From a checkpoint of a small transformer trained on Wikipedia: 0.673M parameters, untied embeddings.
Each number is 128 + 32 x the weight over its row's rms, rounded and kept within 0 to 255. Layers, rows and columns count from 0. The size above them is the row's rms in percent of the matrix's.

# layer 3 MLP up, 128x64, rms 0.221, rows 0-104, columns 0-63
size [101  94  97  91  99  91 105  93  96 100  90 102 100  99 108  97 104 108 104 103 118 104 100 102 105  90 110 102  96 105 102  93  92  94 106  90  97 100  95  98  87 103  99  90  93 101 103  93  96 104  96 105  86  94 102  97  83 106  92 116 105 100 100  99  94  94 102 118  94 103  98 105  97  99  86  99 107  95  83  96 108  95 100  91 105 105 106  96 112 107 102 111 106  99 107  96  95  97 106  93 115  95 101  99 124]
[[119 144  87 134 103 162  83 142 121 115  94 105 142 164 129  93  99 109  97 104 195 182 114 113 113  74 113 137 126 101 147 115 169 149 126  70 110 125 179 157  84 169 141 111  77 122 143 122 121 115  25 140 172 106 135 112 132 121  96 122 135 113  62  66]
 [ 99 147 120 113 197 100 141 158 172 178 138 109 118 194 120 153 223 105 167 116 125  96 121 147 203  67 117 129 158 149 204 114 119 146 138 119 123 163 148 143 164 173 149 110 145 112 147 157 131 155 148 143 143 119 130 163 135  90 126 100  67 109 136 145]
 [112 165 157 119 169 135  77 161 143 131 151 154 115  91 170 123  80 140 169 156 145 125 185 224 148  81 129 109 155 133  73 143 149 129 157 108 142 151  76 126 111 144 120  85 109 116  80 157  75 157  98  93 125 151  93 112  72 114 114 149 173 169  91 143]
 [165 144 117 124 121 144 202 194 127 185  96 178 137  99  93 149 128 117 141 141 119  65 160 140  96 131 121  84 146 155  79 166 188 132 132 147 156  92 111 115 131 153  40 160 150 132  87 150  50 115 107 133  97 123 152 155 154 116 150 106 110 139 138 155]
 [227 123 163 136 155 148 145 133  95  83 142  83 149  80 104  42 103 104 121 151 136 107 146 112 113 117 134  71 137 110 114  70  97 139 101 145 182 105 150 142  87 120 114 115 184  77 167 129 147 152 119 149 161  90 124 117 157 102 114 179 109 105 168 120]
 [137 102 147 117 131  90 142 102 116  89  69  87 105 176 135  79 117 101 205 134 141 154  85  52 114 131 139  95 152 122 169 134 131 139 105  77  99 129 136  54 120 164 174 137 154 147 140  91 141 106 123  97 155 160  59 119 117 158 114 122  97  90 138 184]
 [134 139  62 182  81 104 152 118 135  91 136  55 116 138 179 133 142 129 127 100 148 105 134 193 138  99 156  99 142 120 108  83 159 114  99  60 121 148 158 155 145  87 119  93 129 166 100 142 176  70  77 131 102 148 134  87  96  91 168 153  93 110 145  85]
 [130 165 139 120 142 185 134 130  96 133 202  74  95 135 137 125 155  93 130 195 206 134 161 194 131 133 116  98 111 111 127 110 171 119 113 124 171  82 120 113 153  76 163 135  97 150  73 140 137 125 167 182 138 109 159  74 117 131 112  68 160 146 117 129]
 [130 112 160 170 121 160 123 115 148 134 127 178 130 109  88 159 150 167 125  87 156 121 112 166 147 147 170 175  59 159 143  40  88 132 216 151 139 123  97 154 185 126 114 143 109  62 166 137 130 103 128 138 110 124 124 139 160 133 115  73 166 122  98  90]
 [114 114 161 114 155 160 135  94 123 113 171 108 152 191 143 180 116 119 180  91  66 103 125 137 100 144 165 103 115 180 119  86  99 151  66  91 134  93 118 134 140  97 100  58 211  98 127 140 167 144 120 137  73 109 111 145 146 158 116 151 146  77 101 146]
 [ 81  86 108 113 142  98 105 150 108  83  60  65  94 159 187  90 134  79 109 104 123 115  33 113 107 155 139 143 126 107 155 184 101 116  88 174  87 122 150 127 123  95 137 130 132 100 155 138  96 123 117 147  97 145 142 133 105 192 109  66 123 135 126 102]
 [146 146 103 169 149 172 127 140  74 104  87 148 166 128 163  89  72  79 119 151 131 109 108 124 144 162 157 208  62 127 124 179 142  89  88 184  76 136 153 141 167 138 139 150 152 135 129 154 140 134 141 143 151  85 135  86  88 129 176 145 172 168 169 115]
 [128 177 127 113  88 171 112 157 162  44 134 173 139 178 115 117 179 148 141 102 175 144 169 108 125 114 106 125 134 156 132 143  94 159 126 154 145 112  95 106 186  62 175  58  77 101 178 102  76 137 114  97  89 119 137 100 168 142 128 125 124 133 122 153]
 [120 149 136 114 105 136 160 146 104 133  64  76  97 121 133 127 117 132  63  87 145 113 126 116 144 122 116  66 134  96  96  99 125 109 134 124 114 157 105 114 138 151 151 165 167 125 194 178 112 183 180  90 146  94 104 100 125 142 182 145  41 162 115 197]
 [ 97 130 142 143 205 184 165 139  93 128 141 163  63 176 180 163 133  80 101 116 147 148 116 136 138 120 119 125 116 156 142 130 149 125 123 181 140 200 184  83  93 185  81  97 122 112 123 101 114 156 113 137 126 124 188  98 149 155 152 109 143 186 142 156]
 [ 93  98 137 183 114  95 119 118 121 136  81 132 133  98  95  95 148 113  85 148 191 144 107 170 113 163 121 102 185 115 153  72 179 150  49  93 158 133 186 133 127 144 105 164 126 112 162 148 114 127 134 117 142 153 157 120  82 109  35 160 126  97 141 103]
 [157 116 160 117 121 112 160 146  73 145 112 173 102 139  95 128 199 106 158 171 141 131 121  85  77  99 129  78  75 118 173  81 101 109 148 132 103 121  93 135 112 178 209 100  96 113 129 135  90  72 191 172 153 137  90 169 102 133 118 134 116 144 108 135]
 [153 181 100 172 130 120 111 114  88 198 167 163 147 115 120 148 130 148 102 152 137 122 114 127 126 117 127  80 126 162  75 106  83 116  64 150 121  69 184 127 166 158 110 173 165 175 131 130 141 129  83 131 192 155 204 106 143 146 136  99 125 145 163  86]
 [110  79 149 154 187 197 109 179 111 116 210 131 189 114 135 182  80 115 136 128 150  71 121 147 104 131  74 152 123  79 104 106 109 108 170 141 133 147 129 179 106 102  97 149  89 102 143 113  94 134 116 127 138 140  63 132 103 118 113 119 146  92 131 183]
 [ 89 159 149 160  81 118 112 153 178 154  93 208 136 109  87 174 127 101 154 145 154  82 142 164 126 129 156  86 125 145 124 106 125 172 123 156  86 130 101 115 123 104  79  95 115  51  75 124 139  99 148 110 136 134  93 126 124  88 185 149 174  86 175  96]
 [152 148 142 166 108 114 133  95 106 141 184  99 100 114 112 124 144 134 181 134 160 132 123 141  90 151  93 150 130 111  37 125 117 184  76  99 138 153  92  89  89  61 115 181  89 111 128 126 126  93  95 120 197 180 178 114 127 104 176 131 116 147 165 123]
 [ 87 165 142  69 162 145 104  92 115 105 138 101 191  90 110 146 130 107  79 110 112 138 165 217  61 158 132 106 144 110 122  79 158 125  62 131 129 166 155  88 104 122 115 145  99 134 123 180 126 124 150 123 174 169 132 132  77 147 104 170 152 116 152 167]
 [ 81  59 170 124 131 139 122 101  86 154 127 113  94 165 100 162  78 166  93 135 107 107 123 102  90 143 161 156  99 164 105 176 125 171 123 135 117 147 125 135 146 199 170 154 133  90 120 150 126 141 172 111 109 216  92 145  76  71 123 110 156 119 134 172]
 [157 143 115 112 137 135  26 119 132 151 143 120 120 130 143  70 129 154 139 113 109 130 165  40 117 138 125 137  78 111 162 159  94 132 193 119 143 137 150 112 136 207 194 117 148 127 136 176 129 116 128 115  99 121 162 104 137 103 194 149 103 185  94 128]
 [105 112  44 167  78 135  82  99 134 124 163  95 180  61 141 144 177 118 117 144 158 142 168 115 153 130 151  95 132 151 123  15 126 110 170 152 123 130 121 202  85 138 102 144 100 130 124 139 135 105 125 135 136 115 135 139  93 159  93 125 134 129 171 154]
 [142 109 131 157 131  90 171 132 117 105 114 117 135 111 153 126 155 169 148  72 143 127 152 145 114  94 152 141 194 154 102 125 171 226 145  53 126 192 142 134 128 182 122  87 162 102  75 136 129 107  98 161 100 165 108 181 133 148 167  96  82 135 134 139]
 [ 94 177 116 167 224  92  77 128 178 114 139 136 147 126 137 128  87 108 145 113 201 128 118 187 168 142 128 126 120 103 136 100 123 154 129 153 144 160 218  88 113 110 114 135 118 166 120 115 184 121 139 160 124 149 169  81 141 128 160 154  90 170 153 129]
 [161 143 153 111 131 173 200 155 139 139 167 140  62 136 188  83 154  91 125 101 147 136 139 138 101 171 121 134 145 120 143 184 101  98 115 137 118 110 171  92  80 165 139 128  75 152 159 222 189 120 146 136 113 105 152 104  96 158 134  93 130 103 133 166]
 [108  72  76 159 125 180 109 166 105 161  68 144 146 128 148 180 161 169 161 102 171 117 150 175  72 111  86 104  76 128 163 103 155 139 113 193 111 127 133 141 139 168 147 110 117 144 123  87 115 129  95 141  64 136 110 166 165 116 125  77  97 146  83 144]
 [119 126 105 165 115  89 189  58  86  98 146  97 124  46 106 127 196 130 121  82 120 119 111 114 126 108  84 115  73 124 102  75 108 138  80  82 104 138 100 149  82 113 147 104 125  98 104 111 125 105 156 154 137  90 105 159 133 146 100 139  81 155  81 175]
 [123 150 131 149 160 173 152 176 139 140 141 161  83 137 154 121 140 116 104 103 149  85 106 150 142 159 132 103 118  92 146 177 115 102 113 117  99  41 144 134 194  90 146 113 165 196 175 149 133 139 131 120 157  87 118 135 181 161 191  88  95 112  62 100]
 [206 135 176 135 132 166 157 153 219 111 145 121 123 109 146 147 134  89 169 185 172 140 140 173 123 129 132  92 140 104  83  80 139 115 151 168 114 116 145 105 107 119 116 145 110 111 116  84 137  95 150 122 179 173 208 130  76 141 145 179 104 105 144 128]
 [132  77 106 102 174 117 143 128  94 117 113 124 104 126 129 114  93  93 159 170  72 166 173 120 187 155 121 154 103 200 145  75 171 136 156 110 138 101 124  69 111 154 108  80 154 128 136 128 159 190  92 141 164 161 150 163 217 104 126 120 145 135 139 141]
 [122 128 134 133 216 176 171  76 136 122 182  89 108  87 166  76 136 120 140 162 116 150 130 138 121 137 110 136  95 161  72 100 109 192 103 154 125  93 120 101 156 124 137  93 114 115 150 156 159 157 144 131 171 113 125  76 202 107  82 188 125 106 141 103]
 [129 127 143  23 151 104 147 137 197 159 107  94 106 127 139 154 112 138  96 185 157  72  86 126 127 103 175 146 130 192  97 168 144 142 149 102 170 137  99 101 167 120 105 154 124 122 111  93  74 118 119 127  94 149  93 138 187 123 123 139 141  93  77 151]
 [147  85  95 157 120 143  81  95 162 117 158 180 122 119 118 190 161 113  83 158 160  98 111 133 115  71 125 135 180 103  66 143  66 163 135 160 138 164 113 192 173 142 129  92 180 146 112 126 139 135 128 125 146  98 123 174 127  82 110 121  84 136 184  89]
 [152 143  85  89  99  93 140 110 181 125 184 120 128  99  71 133 133  79 141 120 161 119 113 131 128 105 122 111  57 174 129  87 165 127 164 125 129 139 124 131 160 110 170 111  92 111  74  80 159 113  96 170 123 221  53 156 139  97 132 156 139 117 110 143]
 [151 137 124 122 172 112 132  88  82  82 157 154  54  81 156 120 128 133 107 132 168 159 111 180  65 121 120  87  74 135 105 106 159 120 117 115 115 151  77 166 178 107 162 178  57  98 116 124 157 126 163 155 125 181 153 130 103 125 101 111 114 181 151 102]
 [ 86  72 136 128 144  93 131 116  82 175 187 130 151 145  54 152 137 100  97 128 177 110  85 155 105 127 153 102 121  90 127 185 132 148  36  83 163 153 166 120 156 102 137 174 104 147 151  96 106 159 106 176  98 124 138  77 135 118 159 150 147 123 107 132]
 [139 131  88 144 153 155 119  69  60  62 140 135 159  83 147 106  91 140 194 122 121 166 143 159 133 112 135 179 192 188 129 131  95 133 121  69 119 117 141  95 119  86  98 138 141  97 116 160  99 105 146 135 156 130 173 190  86 128 141 164 137  96 137 175]
 [134 123 129 146 119 140 141  64 138 140 125 102 147 154  86 146  81 180  73 139 157 104 129 131 147 207  95  92 103 140 134 154 156  75  68 135 155  92  81 155 137  80  77 128 101  89 169 114 141 134 143 138 149 147  58 196 117 144 135 151 112 115  72 146]
 [118 109 128 127 196 119  97 131 109 100 134 157 148 171 191  99 125  78 155 101 145 185 127 116 104 125 152 111 108 114 171  99 142  82 149 164 141 122 117 186 172 100  96 107 138 150 102 134 133 108 110 131  52 157  39 151 160 185 117 119 153  73 108 108]
 [184 154 135 141 121 151 155 121 139 119 119 104  73 176 139  84 145  93 144 117 156 153 131 139 114 179 100  93  99 117 113 132 108  91 150 150 110  81 121 101 151 140 138 208 163 209 153 167 123 123 150 128 167  79  97 215 121 129 166 122  83  79 133 152]
 [211  90 144 158  95 113 138 177 155 204 123 107  89 149  60 143 153 205 127  86  83  91 124 111 148 103 186  90 114 114 115 117 113 152 108 102 149 131 149 116 141 110 126 105 145  90 107  96 145 139 180 159 160 105 149 157 110  93 129 105 123 151 154  80]
 [126  52 145 176 136 116 163  74 110 123  78  48 175 110 133 146 101 127  64 156 143 200  94 145 116 108 169 127 159 114 112 134 141 146 142 155 193 126  72 116 131 158 141 141 110  85 168 157 126 119 122  90 150 117 110 135 157 112 111 153 177 102 165 153]
 [154 118  92 131 110 117  88 106 139 128 108 184  60 131 136 124 149 139  66 187 112 112 149 133 151 159 102 156 131  86  99 152  99 116 157 167 159 102 121 136 175 149 133 107 175 120 150 174 158 150 134 101  12 104 108 133 132 110 131 176 172 171 116  92]
 [ 90 127 166 144 153 149 125 148 159 146 161  87 147 144 183 153  69 148 161  85 160 139 118 176  47 134 135 158 165 155 153  97 111 147 111  87 141 157 162 116 109  22 173 164  98 141 142 112 103 112 163 113 117 182 116 161 135 104 116 141 156 106 155 134]
 [113  84  89 110 142 129 152 126 137 155 177  95  99 168 123 146 163 144  97 130 106 102 141 136  84 143  91 118 150 134 136 181 176 127 124 109 152 131 129 126 131 134 225 161 100 116 184 147 137 143 142 180  85 178  89  26 123 142 118 143 133  92  90 170]
 [133  87 121 133 227 114  86 131  99 175 124 171 102 118 123 103  99 135 119 115 215 112 143 157 133 107 133 130 172 163 129  62 137 145 160  77 100 138  79 106 101 183 140 133 114 165 169 125  73 126 125 147 106 154  88 156  78 150  88 122 126  98 131 111]
 [130 128 116  47 152 114  90 158 136  64 163  95 120 107  90 138 126  74 127 159 147 175 170 105 134 141 149 134 139 164 110 122 140 102 133 172  84 162  68  63 163 157 166  83 120 106 149 113 111  98 119  95 135 155  69 173 148  74 142 142 170 123  91 123]
 [131 148  75 115 174 145 140 135 148 149 137 124 103 138 134 161 130 142 115  99  89 137 113 138  97 111 101 141 156 146  56 130 161 135 140 160 209 206 155  69 134 122 163 124 165  84 133 141 157 105  91 158 109  98 144 153 144 139  80 132 100 165  31  92]
 [111  86  82 160 171 162  94 125  97  92 110 164 123 145 164  83 157 110  93 118 154  86 111 129 193 139 123 162 141 149 101 163  98 177 131 160 163  95 169 122 125 166 125 160 166 111 173 149 159 102 126  96 131 121 122  73  87 133  98  24 149 108 107 132]
 [141 123  71 141  92 137  93 105  74  71 125 206 119  92  77  93  64  91 160 130 130 167 100 151 136  76 156 147 105 134 132 155 117 110 108  99  90 138 139 135 143 108 160 137  91 135 125 118 118 100 125 188 132 117 142  95  93 112 146 202 154 140  51 113]
 [144 118 123  97 155  72 165 152 137 119 156 163 150  81 134 136 109 153 131 114 151 125 135  35 116 153 123 119 153 113  98 169 107 137 131 121 134 110 153 155 126  73 110 128 103 176 135 159 144 134 124 147 164  73  96 104 182 141 109  60  20 168 121 164]
 [107  88 139 104 182 125 200 165 153 135 134 124 123 128 143  64 161 191 144  97 105 139 104 159  98 220 115 117 150 119 141 173 136 152 110 131 170 138 164 159 112  72 128  98 127 166 165 108 138 106 116 194 125 147 153 126 124 112 148 129  87  83 168 180]
 [153 104 174 163 129 156 122 156 146 127 143 133 112  72 151 135 131 124 152 143 127 146  93 113 135 146 129  72  25 172 152 110 166  76  46 101 163 151 171 119  87 107 114 133  90  84 142 104 109 168  75 140  94 113 133 129  93 157 141 162 182  95 117 129]
 [ 47 122 131 117 134  87 144  94 106 146 109 133 104 127  85 140 136 138 135 106  77 189  67 139  89 171 186 163  92 160 144  95 133  87 168 107  88 194 148 122 112 139 134  54 137 115 141 111 143 138 110 136  73 121 144 119 175 106 184  99 137 158 118 106]
 [ 60  99 105  60 146 105  93 142 128  83 127 178 160 154 113  87 145 148  89  93 136 143 171 167  87 139 124 151 149  98 104 205 184 131  99 144 115  98 117 145 145  81 148 117 118 109  85 196 179 134 130 154 119  91 136 120 151 176  80 152 150 119 119 108]
 [170 152 119 210 102 128  94 108 148 150  80 110 104 122 179  64 145 116 106 111 120 147 153 131 159 189 125 141 159  85 208 109 103 125 108  95 121 130  94  85 120  93 191 114  82 169 138 154 125 110  57 130 162 137 149 151 109  99 130 113 108 114 168 132]
 [123 134 144 108 180 127 144 175  48 147 145 131 168 178 167 143  99 115 134 131 145 166 138 118 124 172 145 178 136 130 202 113 153 129 156 185  69 137 180 156  78 137  69  96 137 122 115 113 114 174 103 128 116 112  93 138  87 113 147  78  93  88  91 112]
 [201 162 102 148  98 106 108 140 151 105 112 156 115 123  77 177  86 200 151  98 121 112 146  80 129 132  83 145 108 158 131  89 193 147 101 142  99 121 100 131  87  94 112 170 139 168 150 161 176 120 175 128 115 110 169 159  68  99 182 149 152 140 144 147]
 [134  97 125 116 127 123 182 144  74 118 139 102 140  97 110 127 144  77 128 170  87 169 135 149 147 166 172 126 144  78 126 131  73  82 120 127 130 120 129 136 101 113  52  91 108 104 116 133 158 189 121 146 135  97  93 181 100 109  54 209  98 139  87 148]
 [159 164 124 127 156 160  95 140 188 140 174  98 124 144 136  69 159 145 138  97 109 148 180 128 131 101 145 199 144  95 175 111 172 155 125  90  94 118 120 145 182 136  75 110 118 148 116 191 124 138  97  45  86 150 130 102 120 119 165 169 148 104 176 142]
 [165 130 116 157 138  99 156 178 111  92  82  88 105 121 147 170 100 109 129 152 123 164 146 111 214 167 145 152 107 142  75  71  86 155 163 117 101 163 116 143 109 110 162  72 116 126 191 138 174 114 197 171  99 110  97 125 156 131 103 109 117 110 113  84]
 [117 167 133  83 190 187  99 121  79 174 120 148 105 178  91 119 110 137  76  90 104 147 140 107 142  84 109 132 129 124 106 163 113 152 141  90 123  73 118 131  69 109 124 119 156  86 189 170  99 119 144 140 108 116 112 177 112 111  84 169 136 210 124 157]
 [138 165 106 129 155 183 116 157 141 191 150 125 131 126 206 110 117 149 120 141  78 170 141 105  98 125 110 112 108 122 124 111 120  63  90 202  91  93 116 121 147 170 148 109 112 112 189 133 155 130  88 124 112 133  53 147  48 177 126 110 115 113 125 108]
 [114 138 161 131 182  85 154 110 188 141  72  78 128 125 151 117 214 160 108 123  72 154 121 114 109 129 119 168 151 149 143  97 155 108 137 162 111 140 197 118 147 121 123  46 195 130 152 109  73 124 154 154  95 105 102 145 135 141 125 171 117  94 104 117]
 [150 156 180 155 113 126 103 148 154 158 132 131 182 167 177 135 133 160 130 129  96 136 200 135 136 142 163 169 140 119 194 125 110 104 153 180 152 122 103  92 141 151 114  75 153  91 120 151 146 154 143  81  86 124  73 151 155 204 111 168  92 149  80  88]
 [139 160 144 171 115 150  77  97 128  79  50  85 134 125 149 102 169  97  92 140 146 129 147 170  70 107 166 127 109 109 111 123 147 167  80 157 128 158 226 133 134 112 103 143 105 166 132 143 113 115 158 130 169 159 135  35 131 154 112 136 147 154 108 132]
 [ 68 121 121 140 144  98 152 127 135 116 102 109 103 126 155  95 129  91 161 131  69  97 122 125 124 133 146 119 149 126 125  93 114 159  79 155 100 116 125 174 142 129 185 194 153  74 106 162 111 123 149 100 130 151 115 188 128 124  92 121 200 240  91 151]
 [102 118 125 163 140  83 136 207 181  96 130 124 141 130 116 131 112 124 100  91 132  95 148 162 120 143 150 125 159 125 129 106  95 136 141 198 140 106 147 103 126 130  53  89 180 184  73  86  70 124 120 192 118 174 159  74 149 124 100  81 148 112 148 126]
 [152  89  55 122 172  63 148 102 100 158  69 117 113 151  76 145 106 162 120  86 192 109 148 125 155 145 127 138 117 154 152 103 115 172 103  61  69  93 129 122  93  94  93 139 171 133  80 115 123 137 153 162 128 112 153 173 157 174 114 128  82 129 145 139]
 [177  55 162 132 112 158 115  71 144 132  81  90 183 136 130 181 119 156 123 121  88 127 163 102 126 152 122  98  98 123 139 116 164 154  92 133  86 118  86 152  69 160 133 158 164 166 130  93 167  90  99 174 152  90 133 150 156 137 142 127 107 134  46 163]
 [135 115 111 140 116 108 132 122 184 103  68 181 158  92 123 160 113 150 138 206  87 142 159 114  98 179 114 127 129 150 190 145 145 126 137 127  74 125 222 173 159 156 176 132 116 101 156 103 142 161 125 160 156  60 146  90 126  97 111 148 131 117 115 156]
 [134  45 102 139 193 123  87  71 118 191 145 165 110 137 132 132 156 126 117  81 116 115 150 100 157  81 123 129 134  80 155 133 125  92  78  45 148 196 165 100 112  98 155 110 174 177 120 107 115  87 117 130 133 120 122  99 112 103 102 146 127 138 146 161]
 [156 142 164 147 127  99 147  88 113  85 127 118 119 130 138 110 122 122 177 110 156 255  49  93 119 145 109 109 122 142 130 118 157 140 144 140 158 122 121 104 150  99  72 147 118  51 139 100 102  80 122 118 133 113 180 199 104 123 150 129 108 120 132 157]
 [ 79  99 120 129  86  83 189 186 140 150 110 115  87 133 136 131 130 141 107 153 166 153 155 161 138 110 101 100 121 125 125 173 153 131 101 148 163 133 183 130 122  80 148  91 147 230 134 166 143 138  97 135  90 132 130 110 108 104 163 146 169 130  75 210]
 [114 126 172 121  98  82 163 100 102 122 125 108 148 107 156 133  84 129 199  78 122 125 188 138 205 116 176 108  78 159 101 164  53  91 166  95 108 116 143 109 137 131 136 111 172 138 111  90 121 121  79 149  84 150 152 179 130 125 112 105 124  70 150 139]
 [121 159 116 159 144  91 177  78 102  94  92  85 144 101 171  93 127 123  72 130  86 142 118  99  97 134  60 103 163 120 153  88 109 171 124 175  94 143 137 114 102 110 132 161 151 112 120 141 151  93 119 120 164 168 115 135 146 153 169  96  39 112  59  96]
 [110 171 154 114  54 142 151 120 120 116  96 142  89  82 165  67 125 107 201 158 115 127 164 119 144 100 124  69 148 132  91  69 131 118 155 158 109 106 133 113 205 145 164 140 155 152 120 127 145 124 105 148 100  93 147 133 155 118 107  88  43 120 134  79]
 [ 65 106 141 130 170 120 131  84 138 122 179 198 118 129 176 148  84  69  60 142 133 120 135 143 138  93 104 114 123 148 168 130 117 109 154 150 147 109 154 115 167 115 135 132 103  88 153 178 108 135 106 140  92 141 135 198 131 170 144  48 155  78 174 141]
 [190 146 148 169 153 110 134 172  50 120 128 127 169 118  65 115 143 122 120 194 114 134 174 130  85 137 123 129 157 186 119 111 164 106 139 135 177 127 133  97 158  97 203 128  64 107 130 140 122 117 160 129 141 112 132  92 149 159  60 127 127 128  77 171]
 [170 133  60  79 134  60 141 161 140 168  67 171 114 121  84 171 110 134  98 151 155 100 147 165 102  90 103 102 110 135 186 139 178 129 111  89 104 124 174 180 139 107 116 156 123  95  81 115 135 118 155 123  85 171 174 105 113 146 104 171 127  90 135 156]
 [140 144 171 149 161 113 107  79 124 146  81 112 132 105  95 122  70 152 158 141 135 135 104 191 156  74 108 171 158  80  82 117 156 104 131 144  79 157 154 181 152 130 115 193 164 156 104 125 111  83 153 117 176 134 140 161  96 192 182 116  90 156 138 143]
 [135  75 169 101 158 142 133 164 153 149 126 106 127  86 114  94 147  89 151 164 101 154 122 192 108 120 122 105 164 185  84  40  81 130  98 102 117  84 106 165  89 139 115 141  88 132 179 166 129  89 149 156 170 111 172 114 137  81 103 157  93  98 105 128]
 [ 75 150 112 196 180 129 137 123  91 134 118 119  92 120 119 141  81  78  90 145 147 149 126 141 146  74 102 150 213 110 154 124 104 103 133 118  95 103 148  97 101 108 152 166  98 120  87 159  61 120  48 104 104 138 143 167 102 105 105  72 159 108 129 138]
 [ 98 156 114  77  67  91 151 102  95 120 197 105 119 139 114  96 121  88 139 142 157 104  94 140 126 143 146  72 175 122 128 144  92 146 179  80 117 164 101 135  92 171 101 134 118  90  89 181 171 197  93 148 120 116 117  61 127 150 116 107 173 138 118 159]
 [186 119 144  88 108 134 119  48 128 110 107 159 136 158 163 139 161 155 120 160 110 172 143  90 156 105  99 119 172 101 135 101 148 155  91 159  88 184 140 117  88  64 138 179 146 116 143 182 121  99  95 160 134 149 154 112 154 121 112 169  55  99 184 128]
 [138 149 123 103  90  86 139 130 159  91  93 133 148 119 127  92  56  47 181 104 120  79 108  94  89 124 125  93 144 137 169  72 180 104 123 136  91 137 140 117 130 114 117  46 142 146 147 132 139 167 163 130 110 145  83 136 139  75 116 156 156  90  74  98]
 [ 74 129  48 110 140 158  96 119 136  79 134 117 127 108  53 101 130 119  77 181 101  99 125 156 134 124 166 154  72  76 147 135 130 160 117 191 103 132 170 194 145 191 129 163 135  98 164 146 139 137 179 133 136 144 117 168 126 141 110 149 154 124 144  90]
 [182 166  99 161  90 163 119 189  93 138  82 152 139 154 155 144 158 220 132 160  96 177 169 136 125 107 134 139 105 142 129 131 141 186 121 128 119 127 118 113 121 123  76 166 164  81 106 126  92 153 190 120 208 169 121 105 129 142  90 124 103 124 150 150]
 [201  95 106 125 115 119 136 157 104 134 155 132 135  81 113 125 148  92  91 135  97  92 102 123 123 146 116 109  91 149 115 126  89 134  68  52 119 149 159 174 161 121 139 156 108 149 122 135 192 126  83 204  93 169 210 170 124 152 118  93 127 158 154 151]
 [ 94 146 139  97 102  59 144 104 134 145 153 144 134 142 174 147 145  97 190 110 106  95 150  63 120 119 138 139 134 204 151 118 105 169 158 153  97 161  81 100 136 138 150  74 147 168 133  94 128 150 207 101 186 106 138  61 146 125 145 163 135 106 115 111]
 [130  77  87 116  80  93 127 122  83  84 101  66 131 107  98 156  68 110 156 164 139  93 120 120 112  56 127 132  76 113 103 108 119 154  70  71 158 150  67 132 119 119 158 123 130 186 153  95 146 113 114 143 136 185 125 168 118 120 139 142 188 111 148 103]
 [ 76 140 121  61 151 151 171 166 146 163 105 103 152 167 191 161 103  87  96 129 100 117 103  75 111 185 141 123 113 164 102  86 127 128 167 155  99  94 150 111 135 101 102 119 151 174 139 174 126 122  92 119 104 113  76 103 205 103 115 185  89 121 122 124]
 [134 145 115 141 139 163 117 127 115  87 192 156 133  96  93 140 130 115  96 185 136 214 118 130 121 117 166  81 136 135 119 164 162 156 139 128 164 102 183 136 111 133  27 107 125 138 135 154 155 109 121  93 104 117 138 113 161 184 173 157 117 135 157 209]
 [ 77 145 111 109  63 174 145 113 117 124 118  78 109 145 119 159 156 115 178 119 110  97 188 104  95 144 115 143 124  57  75  68 159 143 145 135 151 166 105 123  92 118  85 160 161 122 115 108 112 131 137 111 106 217 136 101 120 145  76 109 156 125  75  90]
 [122 126 109 120 137 155 153 134 162 131 131 160 121 168 156 157 118  88 139 168 149  59  73 142 116  81 130 112  95 150 121  87  73 122 124 141  49 111 107  86  31 133 113 139 152 134 177 112 164 175 137 163 174 133 120 119  88 134 115 122 141  83 191 115]
 [128 140 112 154 136  81  85 132 131 133 121 144 140  95 128 139 108 121 168 103 111 128 189 112 227 146 111 113 115 161 135  95  83 131  89 183 202  55 150 121  89 168 120 149 140  88 116 131 103 146 118 124 117 156 147 116 128 129  85  79 190 194 140 141]
 [115  78 105 133 158 139  78 118 151 106 117  66 162  95 134 133 140 142 142 135 143 153 130 146 119  95 118  79 122  99 100 153 184 139 118 123 160 114 159 178 169 164 251  94 137 106  86 113 140 113  85  97 112  84 140 166  99 125 192 139 139 140 148 163]
 [ 93 112 133 106 125 112 168 118 131  46 107 106 119  54 117 121 144 120  84 138 156 141 149 120 154 195 117 101 107 158  76 125 123 100 166 110 111  99 125 121 172 144 215 108 124 112  76 138 155 119  66 133  94 151 146 115 197 100 176 163 144  97 134 133]
 [ 95 183 148  97 146 125 121 127 176 120 137  90 158  91 186 137 104  86 133 114 145 161 146 128 165  79  83  90 136 162 113 153  83 164  94 103  75  79 177 143 110 119 107 137 154 191  89 115 110 104 184 141 164 127 188 121 147 166  73 155 125 108  95 115]
 [149 181 139 134 113 112  80 146 141 120 157 172 231 120 133 123 124  67 131 112 133 124  87 141 111 153 132  81 139 135 188 100  85 131 114 107 163 111 139  85 135  95 138 131 195 131 109 144  88 133 108 135  94  74 164 150  93 166 170 153 173 102 101  74]
 [109 114  82  77 111 132 112  85 131 117 112 118 101 110 194 133 128  96  70 133 124 137  85 117  39  67 139  99 126 175 139 118 126 131 140 137 106 105 158 104 202  83 153 102  91 138 179 117 139 137 140 129 159 108 100 127 120 170  74 184  90 166 157 155]
 [124 190 192 134 142 119 179 138 148 170 122  82  99 163  80  64 128 104 138 121 217 125 122 108 146 120 112 102  92 165 122  97 181 169 142 132 133 141 157 127 123 133 172 136 118 194  96 157 187 135  88  94 161  89 139 127 114 123 116 109 141 116  68 120]]